From a checkpoint of a small transformer trained on Wikipedia.
Size: 16 layers, width 128, MLP 512 squared ReLU, 3.42M parameters.
Architecture: RMSNorm before each block, no biases in attention or MLP, untied embeddings, local attention windows, capped logits.
Training: 88M tokens, 7522 steps.
Each number is 500 + 40 x the weight over its row's rms, rounded and kept within 0 to 999. Layers, rows and columns count from 0. Numbers have three digits each. The size before them is the row's rms in percent of the matrix's.

# q: layer 7 attention query, 128x128, rms 0.197, rows 0-66,96-98, columns 64-127
# k: layer 7 attention key, 64x128, rms 0.196, rows 0-33, columns 64-127
# v: layer 7 attention value, 64x128, rms 0.187, rows 0-31, columns 64-127
# o: layer 7 attention output (transposed), 128x128, rms 0.194, rows 0-63, columns 64-127
q0 076:500493432495520622507551497535504562554476538484550501542499454557483596484524517524483427458469498507479454535514516485405549408498507461535465444532436484500461380500483476514484463539528487
q32 070:496463542551531495472461504474518563463524502519524470498465464501478497457456474507492413532509445424490449492481499525513508455550516445541524468498434492485477485533565478557490581476528462
k0 098:453469419518533411494529503484502557520499541577465519502492528518530483543550532506417545506531469576573462515562462503503491475476489471457536471482554445459502530480499577448512486407520478
q1 082:534510584471462617456562477488501501508435455517460515486482530417449509512492559543491491497455462485508554440531491579491521453448504464534503500562521575610505508535487512469464499513498468
q33 067:511512531455506560492458437460509471495525482494523516530485504463476462498508496476469519440491491565491506541505503466457514489503497536502560466477444589494493483497409520517513525486530471
k1 098:479525377504474494485568489511504515493494510552502479473508534564490497536513509487439534552435504510518517535575482546515489509475489440553502410503551453491455517450481519467498527456451448
q2 080:463459534510520448558483456507518513517513481546470450458370567471564412454485468532510510493471519488524556448487521419524476588509522547506497478506530515493485561511479516551475565430468486
q34 080:472469510464520462565519611484495565488514473511494549458482486436481478466466491568485509543496569497511565385490458475496523473563521419524523460579445444444457475559535482500411530483532534
k2 083:535512544467495539480447425485514483467495509516486534508517522508536552481459515559512509511532466479498505497483504527515462592487438490465523639503518432556450480478488533489409520556497535
q3 083:487488490485485447609491463519529482463539482478521508443513494532578541417541496491543465518535495483487426509528569470558536407483485506504506450494486496416499496470485484385498477498508457
q35 071:625482472508485504521523475510454545462542433502510511477485520540496476426492484460528414504450520534501454542446545557507476533481482418497449593503510504527620545452482485507551439516446406
k3 086:470468524508520481529453522485524511483499472542482495465524472508506518546527489435451597527551507564499486541467496504458518575554535534463567501489564515450531572550530557474459504431530448
q4 075:617510479452521507512503500564490599524443523502566515539556472524496544468520526527485533485487531526479490462506508487480505547458486492456449515543539533516476454502505512505511475454494526
q36 084:530415528495548477537510511489519513517462479438498466531474516485566490501475488470399534493555456534517528551501510430528520478509491446508565461447398466514510576464442495510432448455497555
k4 094:477527557488504510524539515566505476469446472557499458506519442514567447599580513551553512513479452566534528493524423509522492451542446510460528536519544582478454485415491552515535610461533434
q5 105:519519522504420614411485462478478528535438507507517520442520508461490495571450511510475572520507512512483580464526489553460506587486500524493444556487502545552462488555526512512514461525538589
q37 084:486475492529502482419440489494544457454497544478545461530497474554513512559474486509556453577450464446502445572495502486534543435514506492555557436491464507495512473443519531450459470479441556
k5 094:502600487460505551478570511472470493525478467431488480495540432446467508395536449538481489494519453527529505436485490491500492444439565482434498575488528530527471413460498484485426512500499528
q6 099:493479413490497487471549386531466511486590519501512485512450500556536511483536451454475460509557415498495456459555536476552447461468501531506556422457501507446522545430532525511465517519530543
q38 068:456480492508495450511479493542527547593516510458570490490504477411543551610481481537418526506524429542498511457522480488490479579519561564467417515484524505521548564520539543496457500436531445
k6 095:442489457442541504506487512530518478465439506571450501496539502451548416561461536536528553512516558557513499481497402521514466526545494509484581520501569417432470544539491524457549508470510512
q7 093:557465467452557474496505431592495559577527508506532480442464531533527448493524474500537406571494430540529487472554520443512473447512484499520554408551462519509471486420495456541448579469501456
q39 099:500420510500509453484481494478501533490487480475512387457530519499458510503489438491490440573533437507508527533468477527493478514537587464531594462463419479493555533489551482489392501449482471
k7 084:492514489412469540498519509472481459462489581467470451466602479473544509535496471517595551512549458539515507484505463445463451472464519492416451533461503457523482456488441525504465534479585483
q8 089:503441533530460551489503580459526440489432505479513561430536483477462603542522495533499573422489571442515488535447484537459554544484481485474426527443625518479521512534520566449537477528477501
q40 097:415495512477468541546438489513553439532442546454502531525507526472616580562505490563397554444546538522486466520501484448474512481500503518427478503495545489432485509570463545456555566412576511
k8 075:491537400428529452466554544607496464529431462536499505497542455472473499545461540488445533481514522530550491474506457566476476495554589452512491477528516454431524530525445512506482450442523497
q9 115:453454435533506464520545500531457601505504537475527473515499458521490497532446453526466490554502448469517487483543466482549469467459542455550523474450586449408538520443483539472510459463520489
q41 116:507407495474527486431531543503465609543471483507498456488566482497452462539477480453434442525547461529488520480493438523557461569520586536538522493485469484453568540471559475452469527468455483
k9 092:494477554495514493475497452479464503419515581457401443450543573473526479529458393557551479525584483492482502552480530518504406495492537517465588472465528449557464500547469415488482511509568485
q10 115:570512553500537515497455481535544468508497470524540519432477540480460507420590545472495457478496513503536473496426599480484564502513471518462492557548387522619517439469589467590487515515465516
q42 128:503492555483549489470533505502495466513488503497515510470482529503520530482552502532534512501542436509463423491427550412491570460498477520488449551574478565532479454514532551507485596525521488
k10 109:464514514512526429551492487501571465550507438494587530487459475549470517488520548496487484471434489468487435494463586476460585472505424472528454514530509484485570518485509509458532513530458500
q11 111:477511535510517500523515527453570447415490460559443530471529518426462547408529526535549526477510556480532491575433522545453530477522488545487439556531484504591522495559519478519508535484449496
q43 138:427514509480496558532446513529552481510474509516542508480475580462515577443541468533466499467534537516526486479484512457505481465464479520451460570533508492485487468611519485515514497501638533
k11 103:496535480512489552515492567508564471546513466539499501495442461578491522546467542495531475493383563468531499499489431514441574504570497473562466451557497526410492570483523558485552438465477525
q12 125:557477478497494494499532455508436566529519545548508458509510537532555509516519446459505523562482484538414545498581503533536544484488482436495527487512479541486401514496534536515461525525523553
q44 098:434447481517515501535451477506465493552465516432531487478504482488593545501562422472501529518534487501539509575483518457493498554494551420446489452498539493483542562541520569498400551450559544
k12 100:550483356423575471534515466517498489543440485497458459459482507438473501526424560506452529489479486498571498469556464494564516528471524441522471529556487478534496489478450460474492506546487552
q13 102:474504429545488518548555535415518480398580564521431519540547478474493496419510536535473527525502488468506530499471570575446491487486525520556476487452576480576552547500464491490549513429458481
q45 107:511507523533479570470495463530442551484503482502498466546511600470492563479564469512487468553555499538535480476468513454470452553500489564455406593513500514539506489573504447523481510488611531
k13 098:506542495526547492491439547463470531556546458531489480493465491567489559482491509433495538520412595493537515443543406463488555511596520513551504471513469510466546521491505544532558495472484482
q14 097:508468459461560528529493473532490502536471496505537566437512509466459399513402491550475459515539527525527498426426487500557455495521530402552455576480540534444504563511477524480422514463448494
q46 100:462559462593459431514486484458474544448533474538430518462457539575532561546500434527512508565442462488523539532569483541532497547501470373461574491393488515538518542513482529540521431539506445
k14 101:592559497543474485448471488479455505538493496475538487538437457591449561418553495438509509543509466478552532505540512479560496503500468503523456543483534545543566469398535550529528432535513445
q15 145:513503471468535480486439443514484488517501447513523492448465546507495476450546472485495449486523451533506424478461577479495551484460466510487511540514499574514494491479563513538527467586504497
q47 104:514489430482541404575478487512556480502527446435476516489528486452441476434485454473482502491499539443431532527459519478482518502493503417471515480441569446512497528546465507501546432517447470
k15 098:519556431512471480511562565522504472481555474439546522487576473519477484481530514534513462532435489456499478455428534493524539505425484448510379460563537493489528531461451493465468486499543455
q16 117:479548556526472508493445559508519465508439392463484555531488477446461464469510521531526422473535486494558458462486500432425466524516490612471513533527529481554567496508517479574547489496515455
q48 091:419564469455490450524510570487595481513504472524506495470479502540391482452469457444523448499473532447510539481549478548557483516543506447509614457481500493453500517526555581489567429503481431
k16 103:510506536557364484453565512470487502431468507532518536480484504507507509521526442535603498527562434508483509517442604532528511496447472514448467520528503550485462465468478521464441484525525497
q17 149:485511504455513484518462436531477464524497454519520507438455549514511486435579517483521439484497478550491412488469576434476545473471453497500504529498461536515490492454537534532535486567512489
q49 091:539477464509439438539484505502550503489547503444501509456502482519546471493508461519523485529459473458456512573480515504452515498542481475479538464423519457495508532524500521473509499499446471
k17 097:519487457488499485516528567525496476506527473410530558441605500506450519537539519516502495526498487473482458453410568483494550507454513431485397468541577488472533517493487536498451496494533486
q18 096:425539506467552506529467576437580483503506455504557555469516516487427475397533555516491465475445491512531441518413570452458547532532539472532464537481465504520548484467477512496568455545422479
q50 101:456532452438556500499481636451591473565469402495529477457527553468419507413505537491513403479498538508494471450463488487550484523527555524501483533549477480483540477504527545506517468493538493
k18 114:467540509545429536469485559453533520474548447499550538476491452567524534531497489511538508512411517460501486555525519466444560492505519488533467437543499462499514542467500523444524467441497475
q19 096:481511443532529497542443490505473538493485499550485586494474521525491473447535484547508450499495467543454479485512533454474519484429454441496543503454552503599484550532531486488597472496461459
q51 104:489549468538424550542450424493523494470553575505490492482465562533550556465577441529594488590468463489559516572520491510500484524512493504463533487524503541542547489533562505508462492476559525
k19 112:521541461496533422474501547490468464496464422488532528394500465490449510532494489456475578496470542532487511478418489531522582540545553445534458520541476551482552534542456593541526454493460486
q20 109:559453529492522518459450509486474536546514510455511492509519507478548485530490460473466536505525467529482527486558502567514566526465487498496523480565545550496434498459563485567458537504519513
q52 110:520459506526501465511512470515503533485515548459440502566540446436477475516442505491449580446511506493448540529500499516492513502421525466521500435524578482485514516471438468475571514475453472
k20 109:523480505481510469472476495508476547427528509467436463571599525478511405484501532546476481524493490473479521533498524506545467506467488484507498556559585480551504421461451420433519495500605523
q21 106:524518508492497533466528482464549564519513535495500481486508480515553511506496509491465492508482529480497529507523500502573524552562527503497439494550435552544497461461532539484418496597521563
q53 096:534483543484584497468525566494444526504483501503546541522451405461522528536461618523459496439493552507497434420457476465483539475543501571564413495545461477489416494448505518524480597537458526
k21 106:434595498541471542511546478468535469536520499518477515531487522463562550508524496478487492470492514514510507483591490511495532469517533580491516446448495468468474451577540450503493535549470526
q22 107:483533422544465442563521455448465547479512569488522456504474440582535515583483441410486580531483452472476560484601520544466545443515481480544508444482539519508428485469459480530463491450481539
q54 098:504546494539496507480513390408424468384556484501498497539528556507495485460517449467523514544504419418471528481538534529451502565453475563483538510476485559576489478553516421549525464510493431
k22 118:506547437487585471410433487500466452498510459467527482489444465571459528445491437491453503512467501503540500499552512457513451478492459498552532453475404476539556512474520479546498503527485509
q23 081:526522596512492540446539566506513472507429484450544501485490464477564492604416575535499559457493485479512468507495412557500523545475481495481480505508545494494471550474527435499556496518531497
q55 109:540489555465548517460591543475464537491449503533479541544521444510433457576410610525446533455506497488491466450488463510504496475473499571552478461495499495484468453423484486458541498527414486
k23 097:495450587519452493514476451480492492402532554478466524541563592510523509497473429521508480497555443470461473572517587515492468467452459557505542511445483490537488466525513408472495493500534461
q24 091:535453450574479460418509497544515487382570498521498482500605556539453580511497453508506582504472548439539510508533484544580459515505502505439574474456511516575511410506519504489537477517505456
q56 102:487518463441547575495536496503519374530491513486580493519498490449543491441518545532511514444521519538533521508556540458451570427460538612536508492543493486509491497466547544489491568469502524
k24 096:448494558484493521535488465499532486487436535538470441446445495435515528555467552474546445485476508510451484587479425530443464531591501556488504563468385469478481493581483462506500538488477536
q25 068:440576440508528483538438482469526537485567479591508491488493538566482466474576474494514483455506503514469479498457557426529582475488498451518485518468508462446484548520468533504485438523429543
q57 129:482463491491519478565416434525521474517468512466557506475457520489575541524580470502549500513524510547528478504443559458467562471515496483476451544547478501533535522532542528534439539480528512
k25 097:468568417493558470511555530503556436560493452546554489482487433501488519512498556478487532459431572547561475464508436521496548534560529410559490437526472468442517545480453560504512457464406542
q26 088:576463524563487521406510495527455488460508490467461478540527494460541482569443502575508516523518524520523534485532431588531439563504483538477499503521523510569515504472515417539552538476512428
q58 115:513574517514478535481602481481443475461549546501482514559531488510456486514452544473526572514436470445485554529586474545484533503446493521497516476490538521544492481424471469477564466516424430
k26 089:504432603476490493464455448491446521426498533501489476496503546504479485502478461488533477525522477469425545525482569532513431508486438595495524574485482580528499459515544433544492523552520474
q27 068:519511584495451522463594511563510475516416495403521513480483440492522553550462516492494544539512507493520513483539466560487476510501481498491489487485451546546481447451550455497523515503542499
q59 123:511547530523496509423582586465479551493523463563451504507510478521418458530422557494439475493489499475467513465549450531548456533506486557543513467478475513476439489448478477483552482505454486
k27 096:524449567505427501481435467497464523422526519458469526524518567522530520483522411515509481532594411458463513524512585475505443454452474571436536526461508518550510480530552441493474505562577469
q28 093:471539497541436449570607462527478473469508598475463465550481386522558485577524495452514589491531492534465539522520517557469468459540501483504508445474567496508446495491429441453541550432493541
q60 097:576530546493539554433550479509416526458586476552529452549466468510504418523469537472450486489527531535478496377567526509493499501526453612552533486513425547539450456460513437544490556556467547
k28 096:424503512473539443486448461477493526529543493541521493518449534506533567511503473478380514490537486513518465485569471499520499472513504563517525455468462476481577497516553518515504537503468502
q29 098:538523457543449495494550439505509516474439452497535473413453574507498504525546463487496440529564522491585502487501506453557488463538490541507440536521410535506562445469562514579416527511496541
q61 095:432554495538430491559465454460510473450539537468507493497471526549555563541542420509510535581512441422497540631566532547471510514524486440409547478409473530498522572551543540522494453485529498
k29 118:517472515541460549487526512582475436496478444430498479472438452541418592497518403486575536552534475498478541489445544523535473550497489520500473532491503563517455551500533458551432448566511559
q30 102:496471454569553504436519472482467528465532487564479464480437547564561600517510448468467562513490492497485511534516545511485522510538507467536465489483458525486503510438557540533506539538424479
q62 101:431472516449570530527489541526494538533414448551547551441491538499525474503515509509430498494458549521511498431486443497506503484490522507502386563530500471470531514549561488512430477455520541
k30 115:516485499490503472508488495479571473501511480475500486494379503515513523564470497500520488459497504437552507473578482497503548454526496482527522392505481471485496537495614483523574499591466534
q31 086:543529507452552507494453546465456544552505459535519551463513552500555384448495510547527458527463429531503461498512511501527528483478479462499455566514513530503409518451507533491541499521552438
q63 099:507466503556441472526491418485468528488496622472467531494517526512492589499487435571538554562515455465559508607464505526511485548493482417457530456432526514537552431548493500480549491547538489
k31 099:577473423537522489464509478544435458442493501476496574543550505535451480520494532507449543566404530445510494498459515559544530530483470422566438591543553550549532444530468469503472524510532459
v0 099:448586513457519473510549407601513448465555508474505517491524518451553476480536522532509490438548529427499493506502460453496504481551521491540461419504482480526549529489485496445506554542473509
o0 115:520504549508510528491465509420481474546514447443429544465516468413395482484513543491521565515521471460488466526457527506484495577555584461504478524532476533560545566471510495503531436476479422
o32 091:534524460495504505519547560464554510521508521500561504514539509481444458405422524478519467473401527451540486465538533594515508439410453515454532513485468480513465482528543457490469450520561541
v1 101:495524518466545530524432526570500578506513498456490490554485511495459462525509496474553480579496492503526527552505493559470544538456533505534526565488504529502436480437602441488549449525563524
o1 094:534552491458512455570540515474510518529497477504447497509464502470511502406436495469531500483489506525516563471513448531547482432484486425469502515520505451416433515605428551469456474467505560
o33 096:498504495585612516470511503526442560555435473470472481460434562551502525533465541436481559458519452531464558535551455507513505480532466450534433440484452455476537538502465537548540522459539527
v2 111:498435453464460523493519483439444475495542488537498539417511536477549510545518527455456526445513498564472502543545509498529434469485480471464474515475410521503507457565412565553489533430455487
o2 113:449485477546509554463418487491478519512554564540537521539538423534517489568556556526474431505454560486525476467509536513435473510544471586523501499497517582482527491432509443485533503555499444
o34 099:485461494467504564511549472517404464471458483542541510530486496528427516596554466495440493576555504541498518446480493564519548510473471546522526526521474505503443543472492462440464533489475476
v3 094:504580412547571538511486416471480483491558492479515462497540503508519480492498437586536503521500526451533499501512491462513504514562476461527499436496504500554544486513560532490511562584508550
o3 096:419447467479449558403499585493503500487545463473542495495461497481508461507441500511525511561549515534432400525495480524439532583511496436493513507527550478527596466497515533495515547483455482
o35 093:518554473524528485563495528458570467504483557448492485478457512463461487427462460438552458457393547463535499484504499562455507471432490447416564535462525467527553514520549505532481410460543513
v4 119:571536457470523473527461536507514502523498485510517474542529503562505512515576485516493505462526529612469549558534528496469455447502486528568516551488442445544552445410552534514455564475493480
o4 128:507507494490465518455567487491526485517582578478539441523508430545503546442461505518470426563431509514480530434533562492443467516419472541531458448506561485506540462557450460446488563486522528
o36 093:534436503503526606520517527489510484494444522514522531448504562512393503497467515493460435527493490534498489408494472556515515518383438549482495536526490480542417501489500421528468468524566523
v5 121:412487566513552476512439471544495490495588498508525502485492496536500503488515510586470490481546504462432499447530496457493484452559503501510478515554476466433530526474525418518462506489449373
o5 130:500475517535488489509540502432508498480458498541518562495539468509528531587511513484421497441488448522487457488563550448550466515482534495530568414477538545548565534493561467497550511583523442
o37 100:543543488450473514529521559452506529495534502455530511545497502546478486407428487514544432413520497480469504496535429507560544441406467540537505528489575485475477453524526507496546489477525547
v6 087:522517507395478510464516557533539517554448511490530495547497432547426501521597507419536512498502495576503518522472565558443521510446535526613494509500505498439547455396547474500491441466494458
o6 091:570570528513500452570534500500490518516486526471461484534524475485535524505462503503464530476524507436525586453468502505548527481382465545468427481505479502472433551532428454476449533439498547
o38 087:534462533496472591471500538483491485492505498527560511481516566481489432504486564516456508445598427452482480479500510466537539504469505594522465497538502486505443491482478485476493551558469502
v7 087:549484518547464524505482505475448495485515530514509560500489492531474558514501478525437516499415518508521502488532529540581507542451473486434507554527486488452510436488537550492487443466410406
o7 087:515464471508524526510507504511510555511511551536591514544493456490586506593481501563444470532524531489490492503492451508463519450483418523534502399555478563457508512465492492487515567533531494
o39 094:522492527494488504471482442537443507509472477506465537508503480519524495612504492514495546504581442515483511500455456445514550538523580498566499481516581515507577540457532424541513542439487478
v8 079:527418543509450548463493503458480482486551580498482602512456494504485520537464488422439517422413458502504501549510510556503510513464508480493460506558477459461479508505510487472591489475468478
o8 087:561502472516542531511487508516502549498514492477550554511507490501566491551462529531473547459542514406498496451486413540523513424493456459566467424438461557484494505436537499453521458544526469
o40 089:497433520531493528457492417578411546534469437520456475484507493505523515613526520561444537559566442516513497536468470475534518549555497484526425479474497534530537543475525447496476512505487503
v9 102:490485487477458599504580496530512481549438521483490540467489522542505536554529519405489525484514522544541528535508497493517515570427510465521503491487523584498482479493491585484550524434518545
o9 108:525520503481549500488463501519482537535523513441504502535526475481516508478534520566501493555497543423506510421422444516507527430531436552484422545502446556488404521462423487510480508499485504
o41 091:496455505600475507482517486548481469484511482459504452478555477442538526563493551532491601540528494480483550526459548558510524492591510480490457428512465509505486551447492450478486547532464447
v10 088:469509507448510455489501444573595505518465468463501464514511547474481495436497530485541471498563471453523469478451499507463491459532533527525485440486555529523542559572510492459503507556587585
o10 095:501516517469475450528451510516443480467456469489406492447437571480446473464526498469534554512493425555486478530489527506525491540545543414416498548493476450514483488570522544536489479471460506
o42 083:519533461512507503518533557438520483512508549507551476464493530481425465374468518470501419486422534456570485454582525551505464475447441510452530508511464477521437469551510531488481412524538545
v11 114:412479475532546560528512400601568467499464514467466438508504548553489547523476474485532484499568511479503532483445453432502506532527531462532503490505569583512541568559524503399497523497541504
o11 105:475486507479511486473485516506477478428482432482491554471512520486463430435562493484459537496495508528478404537428575507596542471533465461458488499549495522528483474473520515535481507497479466
o43 102:517532474584419473522556557460558447510538570460532466469526441440544500435432481478593526475422530455503568506538512565498522441482527475471496463508528446508484479478491514494512483534507515
v12 112:549505542532518422493448411526495498478492492478496469556540565489530468451483469511490518527498504470572509498530497542517513494535488537456527495514519562526492527490534537555492500568540580
o12 094:523499487441465480532503506502489565475467528511457497479399543491452519465525458523555484536498410525481510509559476519487513458549529447461491532471514453519489468625502580527460507515496530
o44 116:487512420519590489509516500486469491529454527513457516488482545525451496477486470418511454532435511512539485457526447544496457532478500432502542500502497475499532514544510475514480417461582552
v13 102:533452556480456494459477488518438432523544445506525476465508555513517590490546560476465501468477501535452480464500515476501476428485543555542458570484440525520577503427461583447495528460438517
o13 108:451479432510465527506528448524440525503522539496568519445498524512453450514508495524412497550487452536517511482507559434441497491516489546497520475499465506527533479504489486491505573530523525
o45 095:516478511516477554464524533507511488472561507586595515524536509503480472461443550471496473516523492491489510411496447507518481488398461573514521530579473466447393463492441511491492487509533529
v14 085:525412581505457430504486524489540545532432548508501540547476439482472499480498505457444561479485469509576496481513512582516522499440474481496525491514502454381494514526501556529521436482512481
o14 084:590515559507540469539484471511457562429442506508424473517458520510519531559525514510466477495515469425484530482462448499524503472521509522476416466507471496530430534496492514496457520462495543
o46 089:512482506492519533429490445518415537513484470526463528487540564521498471598553514530472525554598470502499453485469499433553529538558546541514454461530499525509515510477513383489491545459486461
v15 113:534576466512547574511506488512406484448526506474487521542559500478512472504493443464507519485428565498537560572494513531467531549507490510521525489494507581493423423438570461518515455515476577
o15 126:505510449447485513531536547481551572556505531521586540541531473474519505418463512541550474509530566445513581471513442553520518458452471516531508565503504512450493553517480540470455497485469505
o47 090:449451457536581479528508491499458507560441511518450480517492483486532508552493482441490526494446489586532553507500431538430451585587506381526555506471481488497574579484489531491471485489509508
v16 089:554563465507513450526466393520490446458447464513538473460504506488554511482504429510488474546538496505532478467545483460538434497553465505422488553453500496545558510536478539476502506510496515
o16 086:408461524473497518422421488495488457521556501523506500424444547480450471476567490491540479523490526584496418555506555495422469569533517462460538534540533522556544449530523558519547524479486482
o48 099:530541498453533499524542533449474463505488547478492540470467493536425463498507465429583441497478545467450518452474458489470506497401550494502536539533575457487481507523532492499491462434561540
v17 087:490542439465537536503528449501515453498506463493480411465511549493531494460538476539573454616557541509498503471466484472535479544546490568485529509406497554586495497506498484477490537518556547
o17 087:418538499486505473462472507437491450492554478497486483482487497498471464385475502443557479528445533541475487520492554522467452576530540440504555564496512480464532469568456545515509459457488501
o49 097:470540493507524454528504563460559452481515552494514493492476495504482490398465481418573454484390567489495523515531535518424458493444480479452571557503496460490482509527490606531529434495535497
v18 109:488470497499453432509464555484494559522535526536541505467445524478492504524518512495518502563541486562390466487512507561490513442464514516508483602511477404567491480523519495471527537501474389
o18 115:526543548497556513482543481522567399434507481481500445500467507603569523480436473455456523466442419552488515525478580477490454482510458398499503407526491449469531410530500460427577526476538481
o50 098:467487534486513485414468491599455520518498445520506518499511550530472521568489566524463557568596497522467518504435524477582495499500509576575409503495473544469477500510447422497502552469492488
v19 094:531494556439494469462460453601528456464513470462529526484510536469492565466508523508521496490504474471498468468464538480466480479500525559512461545472508499539561463468574564418534541520492558
o19 097:453480457482487525528476479540409482498550482499498512445467550469453408438480484467471587556506466576508519558480536493456497534512494367474545474526480461505528485567507537459495502480506513
o51 090:575496509486498577501539538473520537505497511528574510475510521506398436465443554457507459478484493453518536437545486532549513476364445542508498513542497451502408473523513469496475453495565572
v20 076:582517500571452445496470570405468492491524514552495613478486477451519514498480460481461517493428490428528488476535505554548514482487477486405461536545433428467499495513473525517505470475413443
o20 077:529468506501532564464531472494495528485526492479568461545498546469520532546463497497517458480511518448495459497506473474427509464510447551565487502497467511530575477414523460495539489544538495
o52 085:475458531441503481480444413541433522530473467509419500509482471545519511621570488540474520552562476546488491535436489450503502574569557481565507505483527550493558529479525455526487528443464497
v21 091:475595540458543514521502504577542507489422486463494474552540487520504446485565493546576479523553551495470536513454506454463511550524495549573531480477552526527528498455584445486474542545545553
o21 096:499510531456486459520524526471498486541507497459438495531520478469467499369488510452533511515475509509493538516493493529536485535451532461462500559483515442500444511575432563495464470459497523
o53 096:524528470501534484526549576460583505508534532461519501525509523495519474374423523459516463447407540477512491505563533584472477461443459502481529547486499469508476470505482536510507435528544499
v22 087:431569429444576538547571439555507457492523485467487446492552528478555455509564516513522435514565544519473534520511478475515473530562506522570516471463484587560533501494515472486489550544546520
o22 088:474560528462516470497469512418495465540534479456515538489542476476446512430519527482522494510455565517484460490467579539477486546511537563487457586486508519493503523533482466526501426492443441
o54 095:486534448520511483542554563443556461503527557508547518514502515465491472383432470424523471468392527495541508487557533607455488457446457496446552544478475449499484490509493552485512461537533496
v23 110:504497564478445522461555483478513500539469441533467444507509554516498469465507584498475492473434491494572486531549489530522476494492509533514520498504525590454533522493469526593460450513563573
o23 111:509494452510472457572478487506468554521414575493458496478466518491478555574563486538540448536504433489531540428520460486515525448545539602432486532457463505466387536537469517584457525534491545
o55 102:505524464538518530515482501517489479484456518600491550492444597521515564491514464466488467478481444527552390518549485490456442486551431495432551537540438506494548466499492563513521496512489490
v24 090:549558593495413433475508474550447405545424458469498470431526523460486529564560538422460513485450536532535525492553536542538466524484523487490478519496471538479571482487554561552441462450463481
o24 092:550506496510512547532464472534443534507498555417519508497501484421455486485547505588496554549479468458516515479430476517450539468493504578484406492505446524497451559452430478498498495500496504
o56 092:557463478497513540530502512507511503498494574559563560468504545512457454481517520497470501513534446484499450406455501502528506494467503555531536532578457465465432496490449501478478549492491501
v25 110:505513505520488541481484508465526475471549448544462571420505591462552484513443554532510499489494473430496462473485489413497492448534495498461485511477466513572430533535436519508518547461513557
o25 109:410441436515511570454504488507460449510551462503562508517538543490450470502512506479508511518468513554524466492515507456456494526559492475529590536497496491530553462436516491517517470562528483
o57 108:491525508504486460562455464501552538473505471447496439516450435501488562508554511514501521511422550507522548559502549535487463457531456426468534491455441535514499490533510602556521493501473524
v26 119:427502509462539619537499485402523493518546484522471512429494546535528469563467501491483502543501473479537508507532454432509505511515493484454505498467468617515471511456404454528519512455546536
o26 111:454488484533515496503493515410495516543508486544520538485552470508494497524536546472521392469462544487513477448515470491499470472530488580509532556474487564473465514523480497544503432602483497
o58 105:477497515531458462554460483488539494484500497444446433476475437492547567499569470493559534488441497519487533569492499477468452471580486398457503471465490500494545518494507616523513522515475493
v27 133:441547409571573579560502479487475444501599531492479523472520527567500530526444492557492478449483511453485540502510479415497541507530515468489493458545504491528467521419501453483491548491458421
o27 129:512477478521486560468568506483581480535505470498599514501558457512527540547486490526477492481530505477464453484491505513531533482468457567566488460485514565523569522416514416485530480574517446
o59 115:508510508530420460563437481501593498504508520431489442496497419423557549459478477549561519476427499505529545554497479525464494463560504421477487428433526494536559500481537541549502494536476522
v28 113:459567501454510529510518519517565552560472510466512498491489474562431489546531507506515506498506503536495523509514493499473535532502525480529493472502517506454554496351511419520473472493513481
o28 107:590537565521492452557517524460551516537472494464421475495521436457491537510508526511519472469524477443534522431489490499554512476438532569498439476506485532488410568546432457547494467486501504
o60 119:573490532520461534553440533491595515494501512439516466449506504475481513453475555575497508409497457441489445519498542449509514441508454511466462456487484507500514497531510509517517519563488518
v29 111:496549504532504583488491500400460457478583483513462558450508538491569440484441521547509458522423491415479485490490500416520507515529474501467522487470471502557448498535456497530508554514510532
o29 103:407446427529500578458541517491492469513539470509579535541565511495494484505494503472537493501483544514491474510515445494478523509508486506532592521475507498500548491428495507487524474553507469
o61 110:476515505515497413545441447536567535477512476480443451540448451486570549485538465514502506519406526539542505605496533521441449496575488423470542521442484528501562500486508607566513476499463459
v30 111:525509527499502486527517505585515577513422507494517445560529481521466503471515445475533509528540550531501511487455475545468545537521515502465507478508606495530443484514507488453515497522535524
o30 113:555531543435489434522495515519529515500442478477441457477445550491491491443441488521518521531506459521460526531482501501579488504491512393435488513520518464461446486559480536505470540431465529
o62 097:472483488443514456475503589488542472536497503510493478458592513459470440428448578500520522540484573488506541431523500501532407522504532513486455454490475513451478461549481436487441485484538534
v31 096:541499454550466495515494545460524532539424505548549527511488459554464583445433503567466542451515520536549466488522485539525500465427480499411520457537519400490475449429427555546469498462457488
o31 107:527461504516429514483528504548549549546480544532495336491444494536532532574498461569512458555542453530519552470534430499494497508507485540478478434488498510492487473504509512524515566481531543
o63 095:516499556441435524454458467516484502478456467460465467454551488493483515545497566582502506497563499507491511450440488442543519512532543530522488428515559536516505498485550359532457525450485510
q64 077:511556515415458492523493478592520532533504450543547458552467504474489489541539562470401516493495537583474498459485526501451521513539538509490501486518430432452442530474456560426438527414469505
q96 078:507616467499451512521475451565433492471513483456505490372435508533574538385495429459445473476472495492495486568535490543502513484518470479511453514510487535476528479454441461482495506517475491
k32 101:420569530490521506478503528451494491475562523536521544563500486455531471543467508478509577467504582496521574485563432543453510526609500500539497483501502452463436530531461538415483483473453495
q65 075:454478479494546518487507579532471471535524557466504447497542452545516444472426445500528496546459498444523492454538532565484460496492494454458550483408500407507496470498533497600536573530534517
q97 065:470456443460492518442560503550411497456520558507476496438538500432510535574526467453494517475501527470494466434421489551535496422435517549472529497502440443518503483483593495496557460524468514
k33 114:544474549493443518503469464491493461511512483443518532452490522561448541505549459466549471518491423470454456492425556423531552448410493501443502526515445571533485529496500423563467481582550493
q66 128:477492508513494538423516511456446471409527561493434502473530447477515491494445438528586510531506452439512498511509468508476437506539497464514484486485515521549526426554482438527547531510538473
q98 069:468581493441459520481436443479452513454501603576500585485521487496459501516501543452516522489537447439479543497474483551486467534507477511485496456494510497530536421502516478533563558474484449